Each number is 500 + 40 x the weight over its row's rms, rounded and kept within 0 to 999. Layers, rows and columns count from 0. Numbers have three digits each. The size before them is the row's rms in percent of the matrix's.

# layer 3 MLP up, 768x96, rms 0.127, rows 723-767, columns 48-95
104:619491476424466514540514549526511523525582551517505425463545600475408487478448466539450460529497546445487544480503494448516526476544497459509457
101:429430501492501530503519408558544484534528526474549513425500516476486504491418485578429495520493510565531458475572451503454545474488541458513516
097:484566547526465480510449540512593533541548471460491599529443538428494527505532427449453514465544486497554506511488491519481472492551545492565505
104:510538548499533526515527522604554392550517472475536561515561490444437504469509487518553492467528550503514465496507421497516505437475498479571515
096:477521425424505438448463543510532474533440436501504513551495608473501588544483536438569615529531521445502509488496527510497525483511413507495524
095:503515466538587534527517515501558530524513456527530465556518545434429436477444540526482507533473491524489474413615505542504614463471490498529495
108:495512559486569459466498469521505424526476508527501498483465534508544511515510509533535515551545480538538462462551493526480515514513484529629532
098:547457514496450512520499551555516468498559489523553512503525443524529529473536535458472463530491510485499455469545508402515561606501451522504450
095:449543543503517552498485524497468593484470517472523507494454472471525532448547412476402524536476491508534492476551500495544463523531443455525499
097:426563530457545569493544501502504439512508506503528473515563550464468482508434497507496504467475548577532475405506497440494616489482428501501515
101:529504575441483506488521493539483525523489509510511497559501513457466494454462455446469505504512574552552471461518454427566475425522528423475528
104:505570501509537457475480519474462532512522546450543494518491501510484433508503506489471570492498452608576476500539559476497509520474434495548437
101:542489591510479506540534512557539492515499486621486446493549535463400569538471500488500478502552475520645482538560524508503480520488483526525465
103:471464473417505500442452492550492483523510483523431519495524536462488521476511519542553480527547438483553490458488439476455556497500481546526486
089:463483515539555491402508563549524476546477490552467508519528434504545493505537446494503482487560487526506476444537487556474495470485536542553477
124:479493521488495479481457483521477498519499521470477469536469588397535573518475436472505539512518488482522416502549475482511513507495536547579464
095:473499580489518513436610537513550561495527519501507475534453493482496517487573437536503475434526524487528474499499491490530501538521522503538486
110:568525480472435447507442456502526508574542490463458476501514444522533573534409464563428562532458465503412477507437478484517472518488461493501512
107:556379489459463456566453525515496509503538426475493518514439523451508527510527522519544512502512495529506480490458477464490501518520479452531539
102:538512466435486428512442452549574480501537547425544509497490414488491487484470486576543508458465466435477561484521445483504546468480547500503455
105:523449543517458543496546467520579500512544472444526514576533478541543485519445524527520580503521539638542477490485429492534478480521449461540467
100:480542480455522468438533496513516430516485480479476530600521516538449475436535485476463462513570495472562463536554454518475526484599515492525470
095:439500527494482484525503558547501400541474469545439505507445492508482511460511471464533519491541501428481499465457456464490616580446482507504524
096:480454509493512477543504438499514514564505498524469428561499459538505508525465484532492521539486426516455533509491521592486482474499464474589458
089:467556578528515481553503561505493539536482422528503523526495489468501469525493493582501516496490549510461490504509485448456528547486496557538534
113:470524504523517438496451523509508491577562517498525442490442429446402539573479530514461477447533509507567469411528479521457484505502485511486445
105:567424501450435497504511448517501471526546520483420514504515514535547532477448531484517546471543545502435506512524479529480522497506410482576428
110:503454551447472521514478480533494448525488534548446504482551464469473540462481534409504590526566518523544498428564472424519565579525526486549419
091:493382551534496505575512514525513477516523457464481488529535576487532566475533435427465536485488510566564450457468477420522486452444494519534491
095:505486495487535459528503510534526488519583462474512444553462530524543449540515427489454462495582537564556471479451523455566532564539525463488519
100:494455479482521539574449555511536495550539482445506491567532496479442470538471433431420531508439525497511522496485487523504497474557484600526488
096:502463561458464491552516491563511545560457449478455518512539501437465612586502498547460502529523464531504477565507530418455495515493447508578502
100:543545543558523509495520502488501504509571513454486478502380549462564540522470522534463506538488556475551430432505447497519513520487461444525497
103:483515466513439506419476418519509527499489496474452460524415584469550447538560440522516536475504551489525482460500503461492499475527504474497536
100:570520427533474448498501540498532456565480571411516487554396536487555540582478558523467454462495591450493429480486441458527478542494485445527410
098:460498530445470492544525514513507554512490517481548476500513473443541518502549458516454460558455509497543486504465418514513541478492496412517406
085:513547498451528490538436553502480461509449458537511491525465488549462522477522496424521547484516561497559492498611505425500490451463535593577545
090:493502514478517438510520511485511455494552514452578446529453527392470485541548492472519523507618496464397526465508420496471535492546471511536506
103:464522561489515532485438463518507505523532505583576463509555470502571514466498487424456538471548555490500494558495514425463532483475422497527495
098:508521446514461541512475539464494461572436518503461378549585493504495548523511543490503519446507408489509541515587504543530521574550477515533501
098:464545450427517536535518514544474505545557432520551543574537522460533616456510508524517544484605485544533462487525446540474543545518494530526535
101:516570510527524497587515488570557453532511491468471496516499505402525516461535495581485513527569515473545497473539437540497458506482483547473541
102:520523529471450546524611532565481453526436486503473447480429514493483561515486500501467508543495410493479497507486503487462489467531492567557457
085:460493605504492462517517561523520498506458416530524494504499513499528476464525532527520524492504531499487521495527473463494487538499488553513548
093:513480563496524477543481489509490422479555505490525446506460544463551505503449506526472486500551486619515532482544462519479500484561538488469446
# layer 3 MLP down (transposed), 768x96, rms 0.122, rows 723-767, columns 48-95
103:485457467529566547598546477553520486560493512489548525424507485530579503550423408425536536532526537574526499520573471557507588522506471487477438
099:496487469450479496476549421517488471443549420457505499522488454599509445502527459511520535508501520450500521449516468496470451456511531464543558
100:525490559482518475486486494530513544483458598476510533491458461554501563527502578387452463524466525469493484545551459523546473555491520458522550
104:437452529467527451427492558546504514499584486443488509493494533496421473537485531483474539488543532503546543383510570557509564505452436450488445
097:465437455546487435476493514477493457523516593519492519507495594406512541500532497414586499562542516426509489540591508462475539468508520512455564
093:478513518553479427489537531460522469556513567506524589507521538590525509529502573506526472480535445411409439479459534537501401581479561536456467
108:449501489538536525485497498550495419430586500477521506517480461505554580485552505464540489534550524520517505523484414502522544510515583416573462
100:547460542494423489524525596517520493520491501432522472481427498482550558556462565507491507467504547496501521470532500553445458531555535498476509
097:459429523511558462499487430510505470490484533450500492503520510479469395520523511457510550404549548549419552540465477455455496482556501495448505
094:502486458514432520483443514500533628497539529537559524415535420460444535542579503480469538590491527450459510556483570503435495534498522479472516
101:533490462589509509487604462501406482527525523486485521498531480437510452518512499543486452511497461481505493537499504523575459488548474535432546
102:575562502497514477544507429468524559450499508513523429462430529534507512510493529467500496563504453541568430484540554494521425423419534478539483
099:473408557565510531496457502533514545461500486473503542579491442456483568553558473528576520546465540470501464500560500494487483483421507487491499
102:480517450535512545430438499463545563452575508477496439541526431504542482502432491551533434582550504490523454565526487537465445522544497503573494
093:553537483436507494476492549430512515444459462511522488501496564470475495571540510533487525533474541530449537481505468486509509513510510481507518
106:493515515585478485478594490486483491424475525408456443530525500489520533554525500466540475623450529506486457523574491545500520456493530465515524
099:498524485530411500489479521507488553413415563499485508488419493494469499557467508514541511467481411506541514545474529559469454432527498396475495
111:421486540531525545534591451527570514550429492457462503510501452440556569491493491542523506471538465514508508499489446506488507517462474570474452
107:501545534506448498566484563491455461543599474520451521488456474523525511506544516414454514439505542558506565561460444489533492519554495494441496
102:454441498419503527494497448448512549524481506529533470494543526482528480616464532462500549539502500567513524524534503505483496483510505553469563
104:433430552593467481560495492521506525445514524472531497484534454440422410512537556431487571557570480484542504496521431455516521490572495484472494
102:543485516513500466550423495552551485526443506531504460461466432482444457527479599477505532504438454514527547576481491447482435485451456484530558
098:521464450489526533502466478492433501495511457525516511460415457484570565538555610519468489466402519471597468509465459510497559512533481503459489
098:420528517457496502507549473489490580504498520475457461497462518523563560456548463554520503477486399508558475575473508559485498485464579540462521
094:540476546500503441529497558501468429539416501552423527498448515483512553503482490491541534528542522553483472477502526524553468565549567530456511
109:548457466504531479428473515523450494500507500396456487540497480488514506458486453424527509488531538542464541521523465464532496504508522487449488
102:478486501541508439532438558469462504564502501486558474453540540583549494565530576447525517534461512527449564454546537448490501482517485439514532
107:458507547540506519457517597427518487545454547512426546476499471477510475531512460519456436507520477482471499467462526525477490521528533490515491
095:465512472544506544503495485448482542564511507511500543442522521509528503488489519408504487509548519505475466473480543525428446511436461587513451
097:600485464537521556461473425469442547524452513500472555492467501512509505503544506393515538546514531534475463536504484564491476510540434504520475
098:583467564557580478579521537538498473467476552454479537549475434461453559552439498445446475479501501480513473487497509479515542484526525502512476
099:454545460563529584514504538440461532477463504441513511526535450458469527528466522492481559468455438491503512583545459427520486482487452519546532
096:612576437452472521544504505565481455495519589495537590473536518486510536470517497513474493429493567553458506476509508460518500540453511469473541
103:490568485508483500479460408526486487448503479483444460528525514541519425465479486475515490488524470487402440420472450537453480514528497469569460
101:456456442401551508554480531555501474530500561450491554502494566487527547476532464564436443512558471501492476442432479443494412478493542460516503
094:487510456487474459431526472469430468510552522514490504509548507454461545472434522488507593533502579479475473458512581482471510527470536457498552
087:556527479465464385472535515483486481376463526515519515508508488549499448457496540496542565486482423478477532496505483493449504467506492499554524
092:472475512439474503487507476531597531539494537512528543385501461528496462548516549476620513476458508495447483520516492518498531493463540509538582
104:413470504548484429555560491497502529432476506528487498554539454482539494547513468467479512562460538575559536403480534530486556450427515444499603
093:513472473521440468502490467554480469408469506491526554473523489513420545605506501499487502491463431502518479576423481516591444471539495442464476
098:466455527536500514433580481497525478487481482485547481494513418528579520558538504454565471418538470515540490432428528542502547467503516455513515
103:523530468478542505519473508487507551475514526530556496482592479436377512526468505479521521556503475531420492517470533475594474475415480478524512
106:526507597531456466463468463492529505548563555461522498445515506499487485495526542477461454519518536479574503479507477530507473517538459508456426
092:520456562571517437491491563427485452449498525584436542475469555552539548518559437461477507545521468478487479492516523543511445516550574496475520
095:507509478482523485505536524548508504476515559575504486437451522508496461503471519472551530448464491456455532580506470580476512481454599491478579